Part of a small language model's weights: width 96, 84M tokens.
Each number is 500 + 40 x the weight over its row's rms, rounded and kept within 0 to 999. Layers, rows and columns count from 0. Numbers have three digits each. The size before them is the row's rms in percent of the matrix's.

# layer 5 MLP gate, 192x96, rms 0.0897, rows 161-191, columns 0-95
091:554582535467445497469497446519465482573530504496507486492496467509458432458479513492496510482446524518541585528490510529528553469434450448500453516509538547514536451483546443525524560499497529552470436485501480444540497466434500572525511484528562587452534496465571530492500405482498408519
090:516481525464542462504450441531436505591560558515502500572485495463535565534536555472481502575429511444530494486450401452482531509479465513479527528534434531470474495511495480506502521507513524481500421540539465529522513510514549485523536448488485529446526380445572550494520538573485477509
092:562448441461545534466476524525470479552549475519548491524474544500533522488476534442595455516490510448543575458467445487465469487500532522509491443499471593509462502466475471445505430550506440535521457497532497575492523493525548450463558491502448489562500512448426536482595491440461489538
095:526552461507552529507524519478456472469536511550469462455496529476520554499498422460619523539534504457435538461506470460490450489465446489475451469507503550446455478520520473546426514479514408513604468431533541502511564540552493465468495483490470531507509477431581479438503514481486525550
118:552566507494519503498501476544580527499519527505485501552509528504506459434520474522544516534562539520460486505507458503555452503460438519528504496528513564458457493523493553510468399390567520462539517467440508533471478493526542522490458556602472464465539504558446516558545501480564477411
080:463511503564497512457549481503509543437555472406519402524486428497477514499545540444435518526500513496518453499503484535612477478481453531538459574408479495500504538442522509492492550473506497502423495479426499523492477598500452504511488419493472530539510532533495570535450505514530503535
108:530462488535484467487491479514475473562547484578446467525542458490456545468556494441542591533474527489510479378461522477526512487515497492504518508512502521500497567488507496548470536430471548570472462498588453506529563399448441503535479491522468486567437522513520463488484466528575443500
110:532490531496484489510444528595482471540446564510423522480490472498553518442536407443500505543485541421532478519443506454543512535503462487488556482569452486466457474594563539497471535546508535530536503494499524465450582424498513465547530531471506490574476529544544442477528516548495530496
097:501504502497521436521437538547516501491496489441439510608505574534470468470506439457554492543528572523530511521517507540409498471492517508488498465542472481512509450538457540563526462435532523527579477577463472469512534547470468528510462444552517423455484529484537476498558459427566471469
099:503526545501438507520534436528514529550484502553500515564446544520434497534564520502575560475515546460505522473489525496522533514468476473522495433463483499513505477549489535452464499426540571534542538502545518486474431497549485644504452558523513513562546471509487482543578464511529414510
098:533559536472495488521473484496512476488496491558472491476396507539468505482587454507486531469431508510466535486528505488494455502423424479442449458480513471479516467580507483541484561434494452562515502455482518569508504491498515541466403566572422540465487419466521480466519438563510473503
104:535482488534493502565462509523494499457451478487545467519536531511513433554454501398536591509497554478489480508478413559503524436498507555495520439552561510501451500539487569534502500525486537562535555511498407505477536422531531500499537546461468488539478456487374488454483467514496495531
098:503531451489532450525429593459514495433515505424418514559492464504530484464457558493461509566533532505525499438545430584548518508502519461508448482480456472448470540573457446531492442464473454533483482538474473525500461525480443531508442512511478510559498505548527564512547430493446474462
092:493519539590553454429502471478532540448479527474502511541457528437508509489414403514500507514518503551487418512498487521517449507556464518469532531482496484488508598478489435503466481474484515504489534510564504549522523433600499544494542393431480457500485519519456503476494493423535461454
096:441528483537485506588510504505513551422534539519431487526529473603467434512508489489534517551521507460485536501513485494568516469455514527519533568583568489485490490497435536528475509428510438483534494382522499577425530518474490462479469491496522513467504475553533514469422483486573508526
098:504488524514501501500419495521511535533466511546427561522515560546477488517547548462545439432579445510425480542541506494459553471491508450475417511502553581531538510474524487516475463462496441499488489497532561553517544500534574491473485548480402497471469420455503484455538459462541480448
095:464516550578524566533450475482575523465497459450491579555465528548480543473452438477478437483536479439558502510499505521481515560480538480568518538546485471455501466523523468496483491430456472399538460492572514457493502499549533525505502532506518467510508455511410537456508531530483402446
094:517457554514449394509547570496490515486451461512477542523484522580513493437493544522482549530469452500456481475509542464544541490567534516383566538556412537449487463555539544548495526523544417487482519501536505497513508483512475529598484466465491516469502453503533465496472505540506501564
090:536512503547579512561462529544449537482498481462508463613535527578511440529506504509434496505451491524531489471465487547507406599558583480519509450457448480553497479504564541521488469470450542466502411472519513477461442467517485528441469501486534485519499479480513489482440542511487548447
098:612551490481509529484505553530532525554472471508503511557503525433394452483528443501479537486527510509488599530474524517540542507490455418425476524494507477496538557494509498515485501476468482574482488546501559553564493561478440520448475520561476536454530508552449533565465448517454546504
105:531473485491454398453517567581507488538486526540525495449488527534569506514535489479545559507492504437532476480455526553469477540485526447586475556523497449456480496512536478522458482518534565522522481589567500503562489526487522471530490501463460481532484513421542578526464569421525466437
100:491527533478563462536565527525494597522520481452495480503471551502472480520516508542456511554524480451465482495445493459528419462424493556491506478449554510463433447474550557585461545511477442469480557431407518553489466467490518504504530525535473454486540489525580519480521545490556570510
109:490495551469448470503512497524558515580502555554490505523483493517517476482536518487468526475565526412474507472474466504515537484533520576504507496459460512423465468530596565514469535492456506475467508498489425507554438448414561484511516532579534534523444525481509558537460466588552437551
136:538599466463541478522451527544564572526506543509471527535458496527516479496491472496525543570534558451442541448478489494542485460497445522544459552514554490454426446554487476597445477456481532515529430497519577470525525452510558526499458520508509446528532460558453468468540504542528464465
099:587541384493446489485489462446555561446507503493456523550513510500425560437528464522540538504576495464492513462465516487518517558505446565524494527529510512478523475459490525466474548454495524547451526489454495481543457544546487432608487462453501479545558524500476587542508472513529505497
098:528485513490557489502491445499561542499502488456544589514466510531485497547544550426531503468526524442568504473448475472472526398486469566535556541556548506473497476561527547513488511484512601508483488521472485439515471478509581497477463536539474457528506460501444576580513437485572472516
101:500444503502509454536485510535435452484516531602533498483481528448506508460482516395467500546450525494552479508462465482459566447482447471504473499559544513548489512574485531475420440541521527449463517440486497453482503492561516431534546552593457445501530509467567481455535449519463516484
106:516584516480437460533514470525526449499501469501470497471445446494562400522511486414459513531529518542498563532510524513525480478448503533540417426470520473521487510541527478527480511466487491526563466397511570489480468465482552512489477520454447579467459464523498473532490392570470517477
107:517526513441523566498557554548441481467522511495441494489488491457465449448504508473559460544527535529514522520481523537570462510576482489393510440491531568436493509486490531523411492505547494452609488544539522472506463458547456479463523527524529482584529558469547476493489442519488504563
100:520557565540460496517453583498497462476488518541477511485485485523475456519541465544483490501532493556471542581533473487454511464471499507477488434517515514555466452543580523506510448529528497493521604517470598478524507467528555480506502572550479558478491468450501423448580494512445599535
105:559495472473526467543441552468530442460503529527529473546542466514447448555496482453482560490503580508453518506537467466457542414435528473522547501519431492560490426547513470484481426474457454561519431556487433492542507544452479443509511460541445444450513519528563500499534463463510516519
# layer 5 MLP up, 192x96, rms 0.0848, rows 161-191, columns 0-95
094:474439471475503476412459468476538533496495561453477513519589510564573497478534495535483462448462459481517537502542386529485454509501574464472588437462512514502503510507505456558497566494435505479518444524460454510508544476578486566542535520496516458519466504530523552549456487541479442534
100:497498498542513586482453477463506488596478549581461507486479449532556511435484417497514510456501490460464465495496522501490508440509473513543450537474479540415488494477464419451529548527547513525395515484565404533454482519493469488545473474540482488577487493525447534475547519492443542479
096:522497421429483478475605541489480524517441501546552570428542496473409514513512436596441473507524494462465517480501407505521464490518462471516493527441499576535550530510489539494496488450534467512482532568478535449531521516520515423517536532523509515549530507453513513500562575474527541513
098:525508486496586576458501470447472523479466484515498515490536521463493458530468451475534461451458491483465542508522464521475566457465448500440502434451491529576449500521470529505499565525503480398471541419425509424493534529489440443499482444501481531549453503530615505485495477504486561547
111:539480606485466482505470533540583511519498481490530471476548409534541457492529525536547524516542499516422517482399448550562495555452417496576539500493539502530522475496587519444464480434483513457511493459412512524504488473524463475464506507542461545519500515511524519555484527537509575499
091:543503500481583477458471497467556432507439518497485525458558565457578524584452511560466488421437420528513542486515525523440579574512575466467512500538501433472508486509544481475488570518502517458538526471480527418509522491527546504412456487497537492477474468494516487451502475519494468532
101:489455537517545489452522548541496502487471461470490479483499470478538537466504473562481513522520506551499523468418575519461472503480470524471602553473389543454430416526489498494594482505520486568478488472491444544581558569526543542477457551465432501451496492500510553463513490500515474542
117:488531475555469476496473454386522574453483496490509506519471440461545598551484479488544542503526482493498443538491515486539477559480524554532583485470506465508539487478458560470524472516526540537476469473511500518534430467492471477487442530477492549451480470418457527465486460528570441619
106:496573418504498447507499452555447557572520515543527488512434506448439491463484516559434495506552490451503456382497541393529444522540500531479517522490494561443476514468497489516483510505466456480450538475523526543513459511485539548530500543492465456490528417547459512470540528543484468433
094:493520546436511493510478440572478545416466512419521475510477485472467536539491484433497514419474473517447452493473534466494519497491523554485562488526459520451486426541488543497466487531531529414478472489499464516491483457606538457541569557514550507538472527418575468521530525562547528475
090:575501551496492565479522516483573519553502495521462445475432467481456596471548483532499496474484494495532522547541513488523486545514499485484477469473571430592537408516503576493443540473494503478536507477582547554501469446481510533511426573535458501531493538443560512480524433504549520515
103:501505455456462493500518519482562437479478499563553497473514477495465541482450441536447521449548511560484536451476605467515430555498512468447476474517431463501498501498438479479463527430475521503497452471458553469507428587519529519460428429485474549445458507459490475518472504438522411516
107:558518512485449461544531529502564497437524462547447502495518485482507548416508489507515463484496472561516454571587502507511497531516522500438522429528462541508488489544477482486476452461534430532534555589594536492554468484502423500505450502503548478500452432430434424503465480474542469511
089:484465549520455512517501493599598452539597581497450515508485501449561524451515518460542519515510462527504584397509529521474493475529465530504454449449477540515534522509495539494474532542494540484489538486519522574602500480517473514478508495505543472596552488510540492516545505482566453513
098:497493514576455503497477453487509476537446521477487480439476538465472506460479474524484411527527453530558468411592513450523458484481522490427481469517539541523458566478559530566444448493502531471513475515557467507568523534601512447477482492490499477585494487405513534462514473455510450524
088:542496483482510441487431507485554507488435530543511493529506501520535532565504509493534511549535421486493461510486478465483511548464582454426415519540505543518570537526596481508513527496514374469497423481504494481511483473502488442444482515475487514468554507417540475462445549442562520463
088:546469552515488529481435518450514534478479528540510543553527545543529426486472505496493502495519488452512507460543460482509467523465411527536439508512501480519406473537515419450478531535560461436492478554520490454448513502470529504537535562544534413499516529538510479522408516499387423527
092:508590480496436526476509408498514512501490465529550560448456473549526530454563493505562492469472505505478500453508446517532432485491458412520415461435527496471531509488542451524477502557459498571504529434553464562489551513459515545500444502534487468505467513561494523482562585463553459480
096:483552483513439522463481416480455485546510530491482459531503505523436514487637511540540515545475458510512447475575548516446529459544460493479439526436431491515538555451530536465570504498533509481560507437479503464535456485496488506472533500560467592501432439450509497519477464505526526545
102:524463502578466537431516530498526525556439507554559500500557464527405498481590455461462547513488462471476423523452543530489558547461406540501468543516506509519551530501533499509499499459460520518600521531499489521493503496452488482425536458457479578551519511543521503545521535511425480528
103:427467491508564434558482520516480496459421455472530457488467492493536493471542527488516480476494596479507568521553560453560511535458438539445499507512533566584513506491456494485482484499568459441532559495538519478516458531473576551508508459517484416503510469524464506548536413538430518500
107:500442505478488533447519502463493486534526415468464455530520524529513509474541499549444420486478544470535512536551473410472440493418573455470499494549553543521455474493557496480542502465506446504466514480492487511587558468463565439503584504453485565445533504525547530432462508457541529523
100:546503475492514451510504482577525520481441570519542483506534515485484526455550504483519538539530545518463453428488462571515573480475531496503534536465515454495424490573508545478460496495521544477535463539431445516542491468448543538520544604576575529537512553521512488503534586520491448572
141:611578482447480467514490508555446499538531527504432505557474464501496465453530459476559535572514559447480528465440535542589507493484517568471461496509518471485426444549452505581461476503490523481528446481495527510531540479519522483572496501575512471553534509534539473518506493558505522420
099:533502499500587508502516544493529489567472420487419534565531519602442452501540465454487411501422467543505435505530492490475511497435544563521534528588456481428514478510428488553490498461479460516440525460466552505514477447460528476550485504482466536515442453470510467499493530521497523487
100:520578431547519520567461475591469585428465488508529547541531494546514479512500492476510530414461471492474464487448493485465485460503505537553540572558417494500459591512458445531446512485516524482502448578516433547491465520499473513546497563516507497549504531534442519500521520485477434529
106:533526477512422448471451535517459483542521462545522492432520486488496525476425444484524505478541463457562522540511451454471401468462536419496472493571506530493494417519502534506456444496542523456519422482498480471561505507580503491557569511545509439432485551484557497480522496441501499565
097:605523448482534475466544491529474533583479552527475512483459498478473460517600521446520491476465567498560462510494556525474511437513503486480357508495550472496527568542479515467455547549551525455508572504511519528452444473482410506451540495528510504493502536494525474516466492548552514492
102:508472513515478471506518529554551569512433491503508462470440529549506467463472431452415477550542486532494527475411547513517531447464440462499549389479458510450511484557567527527512488505487526529559430503571520520459542451544473461422482500489557524443573528493519471490475526489529532509
098:556509474414482535546478516472504464403551500554587527452569537463515509467518490456488486440483428563439494473448537469474512485467500483472478516456472490428500563542546454504467490427471472504434483495518480530514515451573495525453552498478475530552505441462554554507513473517454468423
101:471563514495537394505497558484537459438499497482538495497543457431509443541474507467478578582493514472477578478464512553488537462460483479616495562550460533539533522445465481506488475443474568534496470511497499519484496552506454496486556481485481489482540464606511504468427465492456460495
# layer 5 MLP down (transposed), 192x96, rms 0.0806, rows 161-191, columns 0-95
094:473452494488543538533496508488478483438566514545500542442509476516433518509480553467434536492550492499506515518573552474478463531437470529483493478558455508485505593437436551393541494525492511490482525502520570531473492422484462469522455490516445553549496530501392429469448550519485522466
102:466543468500478445444486471460529475573481544547453487498503450428523458540523489539424519554475486458437413435481520494543505468570527456509534513497475523552511475423489521467490517502485443436514507478419573448417539416495455467535573477500491485535446462482461470510460487477501491480
095:559459580453508439516460518517513466489526471471501530519459509511542550537462566440531481514542511514493517528470568426510501461462507557485509568494434495487503518491482489411609544466501513500517459447483478485522568424490520454551512546504509509487492478456469529610546410463447483530
103:507501538485456561503478435483484427483540457505510538478487480509490479532548539498439512485516545518515513543523453494470478514538470481474535531518477443624551558480476553482550499472498482464508500454528495542426461543478501498517455486528571339510444517598520460549515547497461479518
109:517485500539435536500559527504493462478468494488533496432559459475545494507522511480548544560566394537512407514405463572445494509572477461546526509469456529501496516467547534476500567527542489513531516548500570470543441465513544466476492524435517558520467512463570531520456540452502532475
094:493387457493437484486493502579389517500469509525456511483451457541466459464455493495497453505515502486483498476468573458553442442468515510568493437531486486510466444551525483482494442474506526536501515520521487458433582393488458486538519531563508552495527461457437498522521537499502449449
101:511533615494531550504514501499514512522521508553484476595476544551514547458559487437552467513512473539487477451562479446483518505447523536488527480548551444522531487539473447496492486474498557393574546494510458574467435497511497406506536498434527477494535545447543481513517520480563517471
117:532426462523536492475451455598523522496499462523505512500550515435494541503483630445526562509560466511511464538447502517444443454516531474425465520530516492489401481555438459508537580450507479458491520467464488521502608502475488525477498490513497522449528484460518531512514456459455490468
108:459452516500484439563458511484470563460487554458459481541490560565562480448502490525472468489481552557490505524485524542455537400492557472538537532480517475482527459551495490572467503471473499443466506558480521498492421482484479540503460533490489430486566524449417540426515523435461434446
101:497515502501469560504453532520559544475423555557480478518515522481464476463519393494476489515510423562565464520576483504501524538579461470493427488441509504491502526539485432510449502471510533563512499452505579483530445500471483536512458511579462600520556538471486517539510473473478471571
083:390522519540504485448492423492479524457512491562491499528538495466507533434516486442525445528511472494494454489530523457474579546489494536494534487511436512468623528435431486453470422488526427512549523516511520480494483523496509470526582488465604472433493552520482503479468547528475524541
094:539503440542533475500520514528554488432473526457445446468417558570480527516529520479519525579492489499544426524483539452498517539523564495433538510468506490559522539484518512531430575488458481576440519529538451544531490511529463577502545536466488474539455560529447462441503495439528558492
110:502513495429486401558474547486535458456433544564521505518577539543546472488483540477502473575493506525436452511527575503516534484516528540468556510547471496504533505577434536415570527546513505486412499548493516565482552484521454484526547559467453540461472470488471471479515529518490490450
089:618547459511432487525509488524486464451506395452545543503443527487470468544530478534540567477497492585549447495496493573561531563534530464509533499490558491498496495594471503552484457481475488405494519449480538561468493528494555550455515491466474508470532548483456524532460498511490463481
103:513509532518497502483513438529498507543415600530491437574471497560432543467483494530380534409479535472523446448464466493481483484498537435521455483534535427455534519416449461566500534524489511467477476498506501457523509518425494553520495486509491483495528542530434465454446515501454495493
082:434542474516511556490557488487471513476462558478518539483471466486535487532472544552491454581527498481565481475491510553544512479506541528536528464505504497436587505442531504516459503488472430490551561447412496552469486476539561479574560484561501451593508604540559519501526488505474530507
088:366463497490513459489545496492502456467499530470512377478441484476467472592572454547454458582533487485449526479541497534494514507468549522468470528523505419495496492461514480563437527508519517523458477560459473613457476539440511513488504542482504517525546547514496513499484493469539526490
093:496496486447479398530522441514541496506540520421530554579518493482568481404492465449498504589540465575480490469520469510486504490433512500499473503456490497483518520495517509491505480550421532478466531511487430446457544515504532430507434523526474469569509580422530485537521539418477520492
098:429488507534465488473470465494518532528417454555484590483490479441453485512502540438609525517497466528440522509542440471517504493402563522442522526511486507471525505522491468476528498505510422536485503566489452480580513547505473525501448513565456453463449515423451461488454524440478464472
101:510485497499530572549407523530457449507497459540513452439493499554460525497462524456473567602483506542524467455531482496430482479483460562554567507467503474471520543421475542420536505499425468473505552499493504478552609527510453476523526463530516519514555491451513545503525515575509537514
101:504538439510495565491492467535547505496494476483537451415547535580526516520456464514433570523492473519608504558408533495456520445561524537463527508504492531530484513557517599470496489551499514595544472517480550460489532508516573453542501483506509438521452481485519490522478526489451431501
105:471419585541505522536485468421505408525520490597510378504485448520542539459528514455473531566455452438506467467493499487488532512542525517476566528559457469508544536500482441508529470471534486537495507521571517461544495496516444512500538570479528480495441425460472477511460501545510474486
094:427548603551474493462562484497511517502456509490513502478486500482502439576468588480466491554507452526537547527505495481595488452510475535542520501498479508514585572426487549466596515427420492554469427477537491482468512513459528496510514485500502529493576467521460504510517503457455553480
102:350477532505482521503559476415454456475447469470522524484538465484501531491490501511477517466486478515510491528543497536519513535546525472558546427458470454531576546498506451417537520532520463504496569470462493504478498545457421444516525482454512516476490546456567492570425520496537566540
099:442432540478444568520437491502473549533557521512572536459577473561492509423540478509455524478493490490524515481458486471486578544441482522507537531502560414524472482448557550459528454454484534429534527527514483451511483525493549428478504554470445563510494452493435524497557485464495547497
101:541554475456499536518513439517524539525480482528523594543462448428534524499553514534447497514532398549492503492473509476593508533574466515533499475487574503527539477405546546501513516467532533503478534473468513428549572425482496506500509496535503568564501457506515478494543411526505446495
101:374459532477516485454556422551500510457477473470495531573574474499530527522453494514438487479471452487571525449481491483549457527526505504557515539530474471504538518485482496533549569486536569427535479493480488453406572542457536498449514516543529524466520450569485540438505548523498502501
097:474528466472482535507452466491487498476462616495513511566494481490544531521507472510530561433469494367504441477513508476534477470463433453525478536482437469473490472529480402530557592511520454443520443498538500558537488501446461503524550544481488525471471502502433543549445494457530517536
104:510486482532522489561540564458595448565532484488446536474504474547574528462476448559597552537487514576530478539518500551529580488403516464515488468490498438476483423497497486430422523507501537490506533533490512473537556503511486448534460548546526513493527517438502447518475505493498548460
100:451520543494504495488437506472498510475496455507484460460531541479530493502504599438482555506450447496500523499454490545512486441517476545476462499386534474444517494396521444492495453467475448457497478583532536446454471510480564465505479505498616415495524440475527484487446498500518567505
095:498527572458525564540533504539508560494497427518444469457509608541513561481497520577534452512546540518489487547553497546540415549513397475396505500482512483496500474450500490470512486514553394479535498465485500526431486519508545519458436537487498520517488490542532483520468509464462452479